config = dict(
    num_hidden_layers=10,
    vocab_size=4096,
    norm_eps=1e-05,
    rope_theta=1000000.0,
    beta1=0.95,
    warmup_steps=200,
    decay_shape='linear',
    doc_mask=True,
    max_steps=5784,
)
Each number is 500 + 40 x the weight over its row's rms, rounded and kept within 0 to 999. Layers, rows and columns count from 0. Numbers have three digits each. The size before them is the row's rms in percent of the matrix's.

# layer 6 attention output (transposed), 256x256, rms 0.183, rows 235-255, columns 0-255
103:465545524532532469551497580505548507466432501506463602476542516443468449501542533540497464491535469569542472548518520491498533505527454479561541522593450540482485513531539529477489469517455436431418426533513480416533542487528512507505497528477465591494548488464541489588413503499473538465513433486437461531589459455410517507515564530500502502487505577486469476505477434535467515455450501544457514492587509448564527555531458500552499489514462495489399519521551479431509460501527504518538487473530559559490549506509450485485495481466500512475532500498518444441546487456499516524553498478553439502521572451494502583541529506474494398490519528462433426579482512506460533505468570446526501496479564518541511468512487476489497534487521533525470490469481443586437455571490531
099:514581542487552426502560491555466464508495553499506482508501384533458539529507457508541524504576560516484444504481524511477476511546514470477482479472572518487511462510508477531471459495477472501456496496557578502549550420556435515497482538491536463382564514464479474523412517521494548482487456590549457493451426455488524525500472569471546524519549482471528528523477527494464475487470559448494414423535549468557432541491546536493521443528523517492492547482521487478545493424544487514547489477502473418520497493528508529543472530538577523569581424458444567477540516517503487467516517422507477563499520530543515453540482558444583507564542507440544454531477512555499507580525517574520502504556492456527505456538546419554465551518499524455549509494537531471482496472491450
104:481404471512493496509537594537470439501503564519550457520496507517510467495517442506475501511500474432539461495415526529494451533505485540493488525465499504462463511529553471468454526523490510474533482532549420429542516483495527427541503477466475502494488504508436494443527483508477538520494509587532459503565495444520490504425483475579510486484542479433509545553520569408465449413505376444597534487545507451511490498505496533490565504472511486518540474500467547495466464518524539544501530441465477508513479516525490505548574538515513425483506550574556513506485499480440463503585497515568499461508559537505529480512559562433504505475521489464467512427497500529543597460428404522560562556510505477487518514464426471460458581512454462550556539566474483501466568581455502
103:483433470567575558555480544510538536477485507577543484445447531460511507537538459515546523537547572576464489466581449452507526535483459474451482512492496467519509502492524478459474484432514425510599487429519457468473541513518453452549515515546499502476486487494441504472458578493463572547582441522575477453494560499564446522527523454561501516547452504566528512536460476476475507513436513503488454511520580504502499540498526480499491458529557470516453499498486500556464476489467552539535478429570489485541453450444562425533417477500512490526410444541500497456505533505519461526548467473482544543511457474524517483553499515476554478557501485542579460543509479441496496499419581569499393499486477431481468583493462548563512518488515500494590504535520495523551455506470515
109:507484517469500449470434539510497502529477516546557502532487607488519435491474412502486543508506541471531508456492514533561521497500572466496471481527463487473533480537533477490541441470460569492562466505576467520510475522491473544474537502416436528528478556416496504544601558496474491472460510587495452473441449529514495477589522536490482456439546426504526525469548490465504494519512497519528437500503541462481538540522527439439468524481440535489464500511511445454481482562515520538523495513550484555565488432581564477470471537508543453495454455528470547542479514417527529478572534526495515448409579521449412524478498486467529559488464554527531487526518532536479502513500508460576487458515520570528437430446418577570549600468515559510480518562529499458536490488499497
108:499434484511561499442576463454530503450540499537560598479481433466495596485525420496460482514498493498473535544513461517525473511484456484534483554401452524549492466537556544546488486469450539478536419487506513495495493499492484603382491516525522483515538512510480468508474528502403483533491528487387436565461454468512498458508516440560482531505529470470504551598479526481526461496457497467475502463503437457474510484558450432479455433505508557471508572511491527531525499507383540450494477456529493463510556551506522521500452415475470516507504540563480512505515497470489486459504475474489476518564578508496487530549564558569466492474391461573480479506480523460509463492514443547574534459509511526559479455479456499495490547538533430456500465524500562495551469500489553
097:517573495516502492500485488512500524527499510457549512503520485517479465486488459525461531523550529480502455479400473554448471447486507535466512524534477494513412429546516430543557501508471466524475483473515550490585510541429504535486543569452550493480552500463467420565510465453458492482535444497549509559481547462519452564494458435517449450512523480573515474500574454500489565532525436529426556535515475485517484510464408503499528511496495434508491591535471517513556495514454533505511498508455544545549485549475535487553546441547455513421534494464506483489520529481550413522543425525523456454553391521467492486529470558560459505614463516432502535549532535487516438454503477536460505459455456522508583516469416572563481508443534515448515541476478455456458533463532460
105:550463506469497479465421454517488469414438454522530481566490492531491455499480467480492526534457525541509519514407483571579493462453475564502465469429548524539556629536502560461530450493532450436493514471462525533466462522513523444492458524475470497562460517513481501484486464463505485562534461507479485535451597476545495439465541537545449460494556488408526456538520463488514472465450546551481495543494544459530452500483528530526526441475538551519467490508554542474522514532502519527443477559510450464511522524425511515506531452490495564484517512497593504442524535450371445525545528471421500467552549530509543483514544554522525479479478538387500452544479561480462462497514530475467499546487569531526410513456492477466442507538522510453457422494520475486473573539469493
102:504490432455537492496487533481563560508475438397583488441477531477433436501549466525547548490466471475561544505502473525503580548487598516475448495504610481534542530462513494538454501507470460561528511544478454545518483562503445462504424493506455479424512484505526493514482463495519481564541539503513506495543501441476528419492476461489472464506531510508394592493522536511495487540490522482607469436564512480505476506474501527545523481427540528560508505534588438502383475545516472547449493513548518573471553467443522459525563517533495554486507546605528539442509468530515514510530499481498468511567525500430531493514536512521524505516504447491530500497477480608463527526530504523458481455541490442551498488552499474464500488528532518541563463546520530482465533394476512
107:456526553483450450476405482499458549467568528508484486549578496542473537444540512484451547578459491513481469471480492420523500476532535395443471463473558524519539459507448359552457530478534492464510523474516440509502489476511561499573500527446554529508478495523501457470471546469529527458582470550510481512473480494517481485542466475519506502472489536487497563468564527514530484526489493485387476482514416555477512444509503431546486545494533524514455506498522553469545501458522516442476472525542548488476429524460562477496459512509544424494524503494593504454528488459461556472458549406508539421471467412501454529491522547517511442447599519536465505446499535539528539529553461519541596544510538447465460529470582521474488498491511493473527439504487470536445475455499535
104:570416420502487529468518483540545511496508547480531452560502528475526499522505466494580510513502411506483543508500481511592559581483492480512561603500477523498476597453490563474568420510490480432550514424590556607499462456510553423492499522537500476508492436478503481518490487513417493475514516530515512489537454434501541558454496526512494460471548538552458523529511463524487518547481500557583442512493598479457501451496513483508399517472487460437500449538445526530497585492504407531507491515438504518492502573522540514509478535464428520509532466482490529482476509522496505503489560523506448521539543494483474464515481503490546516531502512461461566502551448511576471498488580472556520449469451566464493480497484500452561427485473548532495493469505458550405456445512501
103:596445491483457479494490536524510474545516605573416436511454488520480571515533509502553497462456466472472484492446444482537595483538478525528573498510497548551510487493510577528520437484523518521507561594437451500477499529519455550488527522490508563529505525518466500577519465542538511493516537481450531541479478529521550484468493433458421506488494447457515487499485488485486632522510469482469482479481483488585456475465476514522443534510470441478523417499488524484493557460514508575503553506528489487535484429481440425440524526488513516392504517481485577555568440519413471552475479582477510586590465490479506493547515536554406525525496551508528508500467466456504491529474504471539504564470519528561469474441554530523498505489486521471460468450440541511544463480466551
101:552558524464494477522513480464499453428445459547450559574518532560542572503565474535565484503521613467459484471442544463555521458497500476511521485447489549487476460450506423503448506470466495488470498467560479471431524486523501476531432489521513468452489473497557476437491442483459468518480525490498484540499566512496472470469473497582434547608454502495494592535588439477570495495492538530543361480436485483517459518482458455472484514480508551470512484504564439511511491471538490444579511439481542508506457507505432524517488536581431473466444581525537494491521568478459431427523494506472471542452518435410470479458447435491512543544550452491454537494485484487534562469450563498534485549507504497548537532547497480484488470502535548456525490502477494511473532550505517
104:465479434474441585603473491503527443480477482493469485537455557499459502472499549524524487415538475482434474485464486520567484482429549546469447510490483515528513478501497453453460529571477504494490488476515472508448466424489544523449493524444542419551489490446525489489546499512473454513538562488500499470452483526457531460514521475532512531416500574511422529430460468546492486436452480501515425541517510499514459479495536543497494461543527553551458567450462456523442464475479574518539569552485467531469439580531493468523526461489494501524526484500459476425482528548444484466538515483496502487492381478517472496505470540572533426446543473501420500516471512488519427491555555441483574525586529562462532449491480509496476542507534453503442563526472483513591484443478616
108:553398474534602502499475475469495505486536530480581495475518452496502546582526548476500491502458520568507487511468522538585434444521550521560511475472459462462515489485539464505518446459452484459429506450514544500494507481514435567489498506418521531525481606539549482458487428458559463449551487517500503535466435431520430533446533509451507512509461546544469491496505491484436520531543556518499598534478574511519535496487473499535488456487564550532537447447427477545535484456477439526391557491506426455495480537572495408494535438540519487522494467534516533513543582508450475509549513455534440474579418516502472527468467434504506509478514498490550476548454508478523527511453515514488498516471542468537426482541499606448507466513496468553506462542481538494463504471538515
098:482503471572551524482543468458506475583591460550478470439594527539538586525572518478527470491515487399546521485543472586493471471596458532481521523439488576499502528503447526505560474546490480447521533528448440527536482482489515499473430463489504487534404458510590496476514443453519479522512422577498538517490513531492458468487500440540457524518554491543526544442474450533484465456543614482519478507551530520546458495474575404466536509491548511462412474461523500514542507555477514520494508541474597511456514487461487504550463547504467522513529555453524472554532531450494541515532511481527457541448501537466574500474486492508513510480554457433465486499508483530489459540491510533559478490494481497440531520468543450459570478478471458566467521492562578486489487463414480
106:460502614560503444501494476537523502451454459558585510470479508415474528495563529504498530526511473517431542432499527544498456537530477471513428499489571481482565455427502550573540477474517486452403462523483430505515437507538497514528496505544524392509555502538507467477458531495544523472499434500548492504464512595508513504528536486508448488521522490561476413492497466507484467506497407447515499498520493563453522455549556544511441550469453497542532515437442477485468582489472496550577450516509524419477462555566539500527511498461413594493519526520471461489542503535493488549447434519555489498453509458468440493453537487465526501485441501522520486547518534555497536527478474488534492481534486495573498516414467490518530520432562599486452467468482534504575506536459531
098:499478498458558565503466534446517516509499483533506555503448473558484552482490488497564445474496456522528545481450515548543477553567514471582535487496520506492535527441496502462441500469520505493485487458555552545504498514535551500491559528491503520411557503463536466532531485483523586508441457519486500552471476544466434553511454492480452539439548516446464424525540480457541504495451537510497532448543503472531575516548515482456596512459462506474523572542527466540449526431483540464561528513475509505487516473520521501506472535378487425556483538454406456489456478549489522404422490506525502515493477477434481452526443521483484456507534402448546558458423528466514562515521510598488484549458460557495406479493531535461474491449492519460523516469484475410489424572471526
102:469519469474417540495516419535585523539462541490483473480509463547464482482445507517445550485474503523536546565477510565474499542488483504497529462426515518464504523459508531493529435494490443444511489513486512498458524499516456504556436449552514468517496468513554451518412531490546504572507568511510500483495538529448507499524599486434515475418417446463558555589502638519539527426532454532509499495510442505517505525513503546507495575486451508521512618459499525519491522460428464540531486525507478539518529473506485524466398478553474434506504530499453476507569539554505476425576557449465591546486477561467509527472457465564548519554500498440464498535498519521538533545481521483530530435493475570509492494551543578427475524514533559506527490515459464489445452459488495
104:443463517497525502521458481526489531511430477485563524483522481484551503413457490592589514491496484499566491511533469422513492541457539533539564610438485504503471504498455530585471571478518484492534535455527493467496540474493469536535522454571485487493534439571474487455505470522535436535547565519358495501470564547523569511533481512442477486548451483469469454527531479499486529515541509525509534456455530567504487442522541521510518490483474498480535523437471485428501491500559600543523551487489495438531487558541480477502543479526546520476480546474514541464496626550500544585510510511478491516512439528562464489492498528517543419612478476440424472504473518524487554503540452545574454468471523525549492489447510539493519532487518484499507508507593581561508521436506523
104:461514548477473486527508525516534554461546446510560484501464497464539460439531514492526459507489538455513549491479477525434369439537460497465488522497435565479553504413510589531546509495499430533499490503510583441526483560573597519604458469460518529479477512469511446468500506514515498579531507455488479444433514530500499555556520502499464546494536485440440417461509585510515460588475503500480488519420567425473491519524429513540528502523497487514511507485507495534482495586469502562460539478572536510532485472408490472463514487492515491527524448474478454501410538510529462512543573522528534519580540561513419468462473521487481434509572503557426529589550465525560510481526482512516528533551442484492528520500497442483466520491477512547471469478506449494466472472515564
# layer 6 attention value, 256x256, rms 0.211, rows 236-255, columns 0-255
101:515508547534491437478521450470479498579518470568533473516485436499471491468520528481522478488498462532468454498562511477470486396561539503535391453491566535460485490540459553499483517500511448539506486510510487523586455406446506370458460516463436507515451489564447441460500458530485514494505523537477530499566520500546540495522530502488602569420517514476574413521404463450453523441491431557503485462466509467527471484531527492564478489505480459472427490491427513481511564502510492541537513528517511486494495543483518474534464476505465476467488448492447518522521491537463487447534447511483585548476427543455473481428517475455465493451487450447536514478489604548528603534454416506516496521502544548492514503495451475446534442457511506512510469456532437491435547510523494
104:559521527527506549510538521480585462534491469453371477504444507516499471397534428543469528470575464478492517472482514506456453500491456471500460482491524564456460443511588494472451454475493517514503476483486504507513510544451617485552508486499495454490494502415539498487498451548463506481531556528514419507581538487504567521489513506485512469554504500472459573544473456498492453469504425484531490555505471482529464482447547574498523475520500503586503405458494500525522477524551518617489540440421466504519549523571515483522566524580422504562442454585533502495451500458509466561452402494505473486484463487470502558536527549487548474503540457546502528479510530533504532451527531488511512548552463418497457557512497488477499483522570468512510565460453498468455542437511468
099:505494465585516473537471482456546541508473507578511515506439444497475412452494546462498488498552493490483582479544476487520516467560494475430416437508521448512514465539505560566443493479515462440510504417492555425558467465477533527548479486518544500488447521558392434542561553495519505516450457473511467515509498500573476496494508528466574536527581506554559544423504480508430476505621505520509534510467443491489471545565487516498504462501558533470484462543505481530512466478461457462485547525553487523531474560480453466524453485490526467511524449592515546479566521502514542441500513518512564482427472561467506486514517520463455540475533482518513485544552485544535587459490498572550517464588422525556519478461477559545477475507475506422556528549499477491482522579445470
114:477476447512520481487550591466525461542469507495466511477499512508482426460500434473499550530482500515516499500533478531546453532528529471438447513487491479473544447495573565515509509501425533465484520511495428534518455465511476453477538461382541535497478497429431501485496541526464489457418442536481453529452430405486529533542577453551424527465484550495548501546523486511494522475458501566506463555550577482450540474523546405479502450511503478434469501479470523496513469548493491573494463530464562510550551527502531531432418477527532524512492494525516450426501532490438448427535452522589482558453498480481422521480450460583435506570395473486503470474476475529507478513462487441518558546502494496532520501532482555541466536482464524408461527449494525494556495431512526
109:490539582465593496458485546394531454422510497527540475510472399402414486497497530480565483563503529530516488559448412484541537493452464472485508540511495466532487532485488528515523423533532496475495532501550532439459481552466491506509478494544514489592560467478450496507482443497453500523455499545452488529485516454507520428517538463532489545511547521496545464457563551471553424506578580547521503464442465517576507537474504452444506557475509501431513473490516487496501533534443492547442457481460475477502517464469498461557459434539522491506432460500463549458513457493519481515436438487458530549522516432490534466574598529533581466492505417520438522522509431513571517508463505505529563498520503464508504500514514413496547492570502464532457489479468537420498502508522444
094:480541484568527492496559535462513529439531462532487543427439504497502449469473478500508576453474594486454534478471564525506513491475489536496528556569466478549489526458538494470482490502523489504499513479436573455477546515492518523499493513544580534484526545529384521597470420516453474462465442532488588559557546572510436540452419495496495458540456541519535500490508503519526518442477439468500488496476500462490449516456447493449504417551462461517428560471506436472528513534477500574507518514429525511523557519434464545501460506529454539475537509532494512549460460484462473477442425453492487512522427509490490482593540469555472469454516512420525619478472451518516550470475510519530505405398464547511451457489466500485536513466470532459514528528534538528460554490483464
111:509463463496535500495516490482430478535511521453512486522588441539529442535486530519436515510522485500452493492493536547511493436472454531540529516497460474496462520538519548485575569471530494483458465517410504475514528537510495507553535593495538539546475470485473515470437528494486458519517548455465500525539579491527618489426537467460466489519457560551435503530484596464446480453527460518510484457483479466465457475491484491490513527450461489503496533460511486519497556469622520520473572473420494394555517526522565432470488567497606494483510472466588478455499417526487471498483515504426509525560475483450552476471512600499541501522493501464434501552457502500532525484594523528460545546465463505453460568590440502495462474458491520553499476501479499509413574537478524
105:424498490515495431451451570487544501457540513491397419563479461517499471517553488477480550514495494513481466436458535527487511542499533485567447439492551488468526487476532467526576526523591553557427533482519419444505443483533425443528588511472512459517444486472497541490510496564505488555502519532488480492511621483532534479510477484474547449511469435492500516457472507506546517538504464458479547546583525551510544530517529532597459551465515480494537465517536537489486552562555568499460543456506482474510473483485538474527560488505471455465569551568522543506529506499551499520497512499522495549424533490544588560519549525406481518514494478500481432560444576567483509451566486416514459479567456508513489503560467506459431449472527546445523445489525475510497499519508540
118:472537567503494522530474486501503525492556513460530416549533522474504480482515474581441478538509436501479497497513439469550541506541479437540483502491542476518514498491430497513489529523445477513508456537541529493535476471505553503525569549430414607457530499541492475495513517495526560487566508439486499511571474539433504421510531508547445535485458537516504509535476506444498497482441488466513382576483547479496523470557546480502464462555470490459473475534514502455470518464554486442485487519507536457551540520422526514486517549453517445538585435458515495475502460537484465461468474533517539467484501497555461558423480489426551477459502445514530511425554508443537458560616404487513486561452487461533512539495542530451595602550543528459493511457580507448491491432474514
100:524416499504457476525480485545490466463498604452504494547536574544566540518587447491473535526547486418511524465378524560531442542535483469519536623548476560507482506540518577525542489518521470450512577447470506508499453532535498533538551557538544452442480477478477462487487526473448503501577499498490506502476499462565511560553472476506480482523527479439509487483477502560507557518481492579483544452536497418490485509431520467553441443494531516534526535450530499492542528508504507519426484560490455555493441515514469482515480596524473495530463488472505462474504499467484424513527472462491471562450455531531423568449541481534546399473575489535486469517414470532532486513432487503506505517436516558472487508495444504503476471467528468516532407517518515544429583515488526
102:494484574459498534515535557566513523556505511496522478439458488525544498516474530479512467505481470472468466529449561514465473562416508522478531511502524477545512535438444435493496454536460531485524541506412549519506442541477430592455500505531531566452514489584445464569483517483516487598515492497453502572442480573467481556459549474539522482460514516461415509455556473512502548525502458471448584507465488535556473540489569515465463555538451513516517503490493535515425448476514474603546475571483516472446534491532520466486539496512496520464480559478518453495483538544394517599426481482549532532550486483537469485494510457502484487480459484515526466546487529486437456504497550492510521484481570403450540485511521621451467464520474468542479503473427471498527421502497584
102:517441471500500520459517489500434539585520522471443452473483531540493517434580493533508440446551576515467452455532477479547513483520514509527539576503491475543474480454484527450535533447534418486504538499435422550492447494508534496560514487567462472454451531498480492454608511522439546517515548508477463556500510496542458574546547460480579515467469476460452520465494486497463457438500485494490537514492434500411377529481505561492530449516552467519510468579539500540466507434490453496490464484477495492498527482560575537437458509534441500498501498530519548497468532482488503487441484541482532465404491425490485479470574471444546507542474444501494480513476507515540552520478543513559553497514535489523465471545454545486532505407461504489550517527561493412375503554430466
105:500436482465525514497543466564526499526507519434467543462511510492469534511565501531461487583528512526519521514549533450581478500467473584471536512449419512587488502470469418462487520523519455537464468512513460490448516474447495535469500455445572515574527504477511483515459443550500506494603480535512442517482487526495503457435461486461505487537468494478512506555477527565530490444454486478467558503475503456486444478530527470489478389478529436450537507502474448446398470568499446439479548577527433549469535564494505445498483501528509541520471478471529515548447563496567530521517538505488481434463508424529556528543526470512556490483506560424445464532523499414531498529450540492434573455553511524540465477566527406487459561487503477516466568558475477539478560462429502
098:526464487502506491527497496469484526430503455498518483557563531556429486520469547489472472511485499576491531426476469543593438497526516520506615524526544538491434536531442497538516492432456399483530451495439557484515476486525485440548516444552468580584541552498466539534452489520505491515497423454529525453442529476457516466555520459434517458519473423535516525418446482466493481487557515519547553505485546507450496468489543551540515506516417540480556561468507468418484482509562485484474529527524501464466485548525480469472542519532506519536504457475505482442464434499456519484440467440443456477515491483458507559441505487503468570480472502469527520517499539424509548528570522504488580508436465555434525615437567531510510429466468459479494481513485473523507512529446409
099:485511404498497460551483504425507499527524524508447538472540491539502580504506493459486450563531522502461475437535537539522409497576563451524427545464442544395510520517488481581550529547539497503473552510514502545546493430456476550518548507519495570446510512512475545452496510518510550518511527490517572471594442458535501520570492527479591504520507483477469517466468577481529487438451471461436443530512459444459542466501509558514523542517520532466447506525502544581503499461586532456454475484514484466554527535512487447459530477468471493478511524472490492516505488486475559405522537468480574442479456479531516503452426514547493519484516473555435495509404515456477516460530434504516534539516595523502417563538494454550561446472524543533529526476469534480490529596552482
106:525515592507545518524533482449548459452531463557553465492480475462448546520527526447540450511600483425523587445510484423476535560531444515497492539473518492527547555489493509496420462508467461523495502534553503492475497559549480449513547481563535428505451512513486496500545490478483504451497449483473503562515516510471542434404485477518432549479475554511483424476526481526592440483532416502512533423531443475467499465556463482428478454537497485468479561509462518526469542523454456553536525504496549445505507488443534466541506513434517470454510502612524565509499494480548502437560467562543504471521434456503421510471512519518447467524549426555509502523444502493529541484480484481450466526457538499559461477470443530514420500419525444499519482428483534494608497529516484
110:510490539538510578542508510495485510562446539498472478504484521523460540462532505486606437529527506443530522534559485521635540436494485482548502502504509464446491508514533497473514470495549543558449457477513496553432486416464485474440446436520471529482444484507475526464539475536435556457456580496435575557509460538563475540542444407506500551564494540469497472483502475472517529484487516552490525515462492500521521567522515484495483448531466434477493577555505488593448545532479521517510444619501489550449439494533546541559535456391466511497501472540460521532504435480470502457462465537508522547492477526469518469497480541527473546500516513479583532574524555532526522521427520576463515483503507429470477456535499506411543505502484461535509548490449452487532431514455549
101:405477531426487420570507432536547569513460448512554425528448506518511496496477588496421520496474502519495476561498464503530529551477521480536494526589520546463513572511510498493516508467474490555422497546535488520462471500510490439438453503531534475482508479500536473447529483504466475537463553524537558504530553479496460467425500449446536416512456411510522539564517580484552436575486526540487489484456487484520486459477527517510510496410523443521563515513472521490472540540427542489531501578490495537511490567477476432479470545516392499434569533514441496539493488531564408543480464500471576637520545530503521459464518498562523496538510513497504509566482539528497488516502487511494536470456443525499465499564464545480446482448493543505458498542440486451470491448545461
102:456488551471477522499424507434466571495494487573507505516499488467483476489447482530535530508480526449524460526565445487514535473488517462481526545500535459503442477522475527469432534543471489505482472459591487464497501561570524489539569528604524391502472449507524548512547438469483529498513510517453506545497495492452507545533542547543482516560441522512468481445479456545483559516522434473507580518485583516514512433591537470494557486485469464480475422468462501488563418474560527473542494494521466459546537526541545451489482577505510461421451561560541539482539514535485544589483450482533496433497506456503520515564515486497507470481485474462493486494544552525504488504416530521578495460488586543518427544512416546467429432468548547486476462399504525478472583488500520
105:459485560515539564435567528546527490557519534467468516480502525492547536430446500461541508479535518475532549485494513421485516538476524558557545527490412502515536457512590471505541535527483455595475505499578567455530470544517534493497564511446454503527502562454473492456542544516483470498533527514483569418532555515558577571609533573496473551556539502541420446449467505566530485559549435517454494499478555509514529474584485497461482478459526472527495510505510539488481461551450519592450481472479488467520497539519485549530460556455548462460491484513449531464541501601478467425492506565454504474565534511510545506472544502483493494479529491497505475416569512532544434532476539523464470479507492471470571558489543497554432505520458446513545510487438479507450495557475466
# layer 6 MLP gate, 704x256, rms 0.195, rows 0-4, columns 0-255
104:561553451523518511477500477492506550526541422478402513490528537487489440522426523452474508493529506509547545505500475453487468467520489489502520504467512554532548455495555479480574509516494499541543486496501479453497507562608570523545518473529551551492550483452458508522460569534494501470500537458440484405490545612558466416512422498506487444563536452541561472560487504517498472491496534517493517437516447568498473508463513491456533525444503520499488523494566594517516491442521532522482518462468567437492498529503484590474571522431467467441458549432493518530531416457501502502476543413508515496533488489467459425495506537534478512457533456557474521547458486586511452533455456494512461455499470474519490550495418546515533483443472558514617576513501463548544549475535502
111:499524454520416531500404478476442483495467501543513408483509526503507450546498500437488501494537533557501506407485498400547491522546482512493421468441557548541459565537464472523543507501427470510502543544519464436453460494442439501428490468474453528464509468502584458538457493562513513489553496468472469507547532522509532547448508445518514491471537516502424480561487477485496464500549601525492536572520474526550503484461508442521470518543492523500522565563493480537519437521499514511601535467532453540521486567553583490501534500498467602521532525485468513471487512389507550581472493489440423565552406493510532548512470543493475467423524531458439465536495519472428473563497523524516453472461488557479537535490547487487474477494491568496529469487451534431512474468497493
089:476577440465452535489522509478526465532522519498510491490539520569475527529509478454463536495515535446451549466492531509580466552501521553576533471546439508403488412471428567464435480484573570539387524504470489513434537567497475523500494482543504461506489532510500485537511501469475490501496484522507499504543456490463523611503520449539489505519459453488492484513512490553618490518505434450451543584527492568445392549482522489441470485487521429475537490508476496496507510488460484564554536486506526602481490508502411496536474464507495473492538484508522457582546553427481509497532502550484579521549514516490451450453583499495490517495446553425524433536447536491460443520523465476520476570464489526507553545455530579525494492507447500510465522567557562504470480481462509
089:468563568544474527574517506496496504474466487445468420497612506462519418477456495482468522459498429461598489483541487493452435517482458547439451491558528506529459518524542528513511463458470529468497448466471536497492532510472494511434489570575542493502472581473511516476481539481522546516554504466478513444570467504463577486462556503534523509459496489516504503411497443486527508422533437512549605503433484486464456475503546536553458516473465538466468495513402534573518461508551511511467502535436535548484479525460588527442523523502510561540430487429527523445464545490536545519481484520485434425509547526546511500491490530450427503402538516506484463450568471467491493503487523455530448496522552513438549537412467512475471533465485523497491558439506554484497530421510477
094:494566633494469483443465560456396468578490538523487495548477509533504424495508507495480505454528424524551478500439526521504537535464493512494544486409525457540457503469560521506564545506552490484436518405464502410469500451507512565508447511479530445568501502461524488517482538538484467555528532538412483474461522503457578514535504482501539532509594552455485506532432530500508526530525491561497415513481517504512499507526516519504474535522450468506569460471424502501480520482541407552504448469430509472488503554487496489455502560485458530539536560478485437533603496494512513485539542538509492424453528535399566530467476466491450512508535498514533455423493451498492444473504561478511472530481496484531538474565477496498571541426499479500488520410512513440487515502551576
# layer 6 MLP up, 704x256, rms 0.204, rows 0-4, columns 0-255
091:512537605508492568428520473450494492520552507526505494534462573477454515461476440456516466476520440475537464545472440574560460467533528496439487500507516517478506506449444543415532518559535460495497514531470525492468503479552473523575539568543462452533497462428540476523552484460461582489518424527416464568510493504463612480520481500488514476523480491534517477527468575490477504480479485518537487529592491513549501553452547492516465492438523522539541452452473525479465468491487510472463495455456516541554442493546425486522525502512588520450422497453576488513501509511523564493463441500448533409513535480446450587546505543589481509430493532500486530501549432539503526415514474525498573478488540489552541555493555504572468457493555429533474534519541502484531444518487522
106:544567506530470451465452575475503544519559544515476431510521460514518436435548470564564498480485503546510492499469525487500492490488508477484437527547566551511491465506542497505453572462472460499552495466509427473418442493511408452442487507506518557484507473571467514522521502450511537577494466477490477471452486560502469514522468405475446566491473479489475588537492519526489488478477550464497434483454466461541568477386458478546571500539504511513528424473544488538513464540454525455575549482534434527551415567602453498596440445475538547526475475525499440514534486468478469528567463534495482564408556483463514504468499507505469498492484534470455477506522484578482500491515453534451555596553510580468481487513531506478507510521454514453495449450504480502481531508555501
093:546537454509507576476504470549456510516532476438509504470485503541474490448483521454497492470443561510531549533492672471444475561541467458533473464523499484507472537573547512548501493482502474476469497554483460513535521557501506535452566497514503516499535511495408506513484517502456508476570560403482494562536496475512543513502571394520508463495511533420486510461583534531491479452526483473531466485530447515484509514562456560557504534501499432449472495554465469523478506485478455590542525535468470516451526423505514503472542508529517553473569474550442457489557481544499543505573436489504510593543485539502478481529534496515434447502440516564537488516463460568484437490556460416464501542533525447518472471536531529565491489537493550598486532530459516526604475503545450
095:556478467500574561409505519429433468459578462617506493551494426490485529479488510532516468564536512514497461500525504486482484498516492588566499501478449582462499427572427474535543455487467489515451480509431564499555468510595512495432492509472498495483557438508411488458483479513572485528508486521483471526505551498540471472449432510519395461526501447442473521570521513468465458441533532528516528457516529499489461505542489472497480553443533483527506501444536476450495482534517517503436507524450528519521603501441493462465545495457459539542536458512449505477510479476497477522537495407483489471532421511542452484469426498500519466519522486485481607528449486555465545465514464510447443499465504484534527410468548536542457414515482556523461479475490512482584464515453475
095:499495473591526456511526513440543540504547482507511522460470497440573484529488575475525545469567522449514482473506467559585519520585496543490522469449485441544462481550435478481541520493421543474514581469527480447521561497505568493464495492481540533461534466498480572486435494449468516530482437482543494483581530570514520471467516508536532507544513494510533499526512500439554487451499503578550465452442523558521501470482461546573435594498546452488503495477476523467542510526500527501463499504464527460509470567527461563539531447481504451550498433478603453518606466527475513510513466534485524521486521523583435506473511490439574553526500530519496464592446568469485562476502517417489516432457489559516521466570487544585444495484478472541497501545530490504566430451508534
# layer 6 MLP down (transposed), 704x256, rms 0.186, rows 0-3, columns 0-255
102:486518554536456457445481565563428520523494537464500506504455498505510482546537525549452481514526508468587480496472544501510448502522438521505540511540507488533495461478497489534556511470534525516505505545480483449499523499563511483513494452561502512518549430553535530496466542511479544500501494474436497551438420555532405493479450488556527419495571542425484466542451529499509517484505496513470538472521431534450477538451468487478554507488434536482445455435557543502487428389478523547470566494466576483443440485407521471502494559493406520467407551430551500594485482509523477474510548502475516456479494496497476460494469484513524479529553472666509556503479486535527489524513430499528451410479463497457467560480470493545552479474469510523527510589434479520504461502481456
109:459492451437490480540496519539508496423456514529494395505470457457476583443488541441560438443483462489435529431477496516544492464522451470540429456563496514470519509500529443491470548503457485606483552477490412485527475447584531445526574507454544470476534456557496496488519513495416482481527495501480541508527490505445527528471439491513497549422520554509516479517443534482539458485484543495502504530563528523523453555431433560502477572492466487497557482500454532519474520519464504415500526541479479504497597523441504438438547511449408503496430504526518539524464528516403488527529465563497463476482566550537488489450586532452467516497518538461490459471534467623544530488504526511498554477498474528526514485490585503442563497462495541460508455478471458521538554511531499
093:574576460501520466521495442455514475462502487499541496459547511560506465534506465524518543441477467445500537494487483476556523523447452513515545500474570489499520475441545644486549535496517471529573520459469498533513568463445532552478444478542474466510450478552507509513482534548556495476464488496517478498567482517505455526605437457470497499525470465559482467538542543499542521494539387404607516459588573448459508554441509505526462534440506561540492524536534578554537499573550467466486491492506479535469465490434483455549465473519470408475515496461465526538461495475422457567499475523492491510504474482496545472474470503537480474466505545475461507555550551487440504523448481412473481544471535527495462509506479438483511464465475499543482533541592513474462438446520425
090:515559580506581525495467479501472528505451531502538501436471490497494474518532571469532501487519495468487502435470540474582541491525521516490516504483533524527493521471537450502469479572471549473489595513488419453490504495484441474589540557502541500507506469441603547487548444484457555452463488505513538451446525502526430469453522439491524511553481496551563385523462483460444456520492527494535513493503569502529544584516466501528496462523501527531450537455535529531544484549436499480510446529446521410480555399510460453542530474487575515592538482451440528422506488486543484494415531475419562469521465480495548466540495462561413463480456473501564557539515501521572489484597548580536475506567513496515488533527515495437464481512510484510446474512553477497506485495522466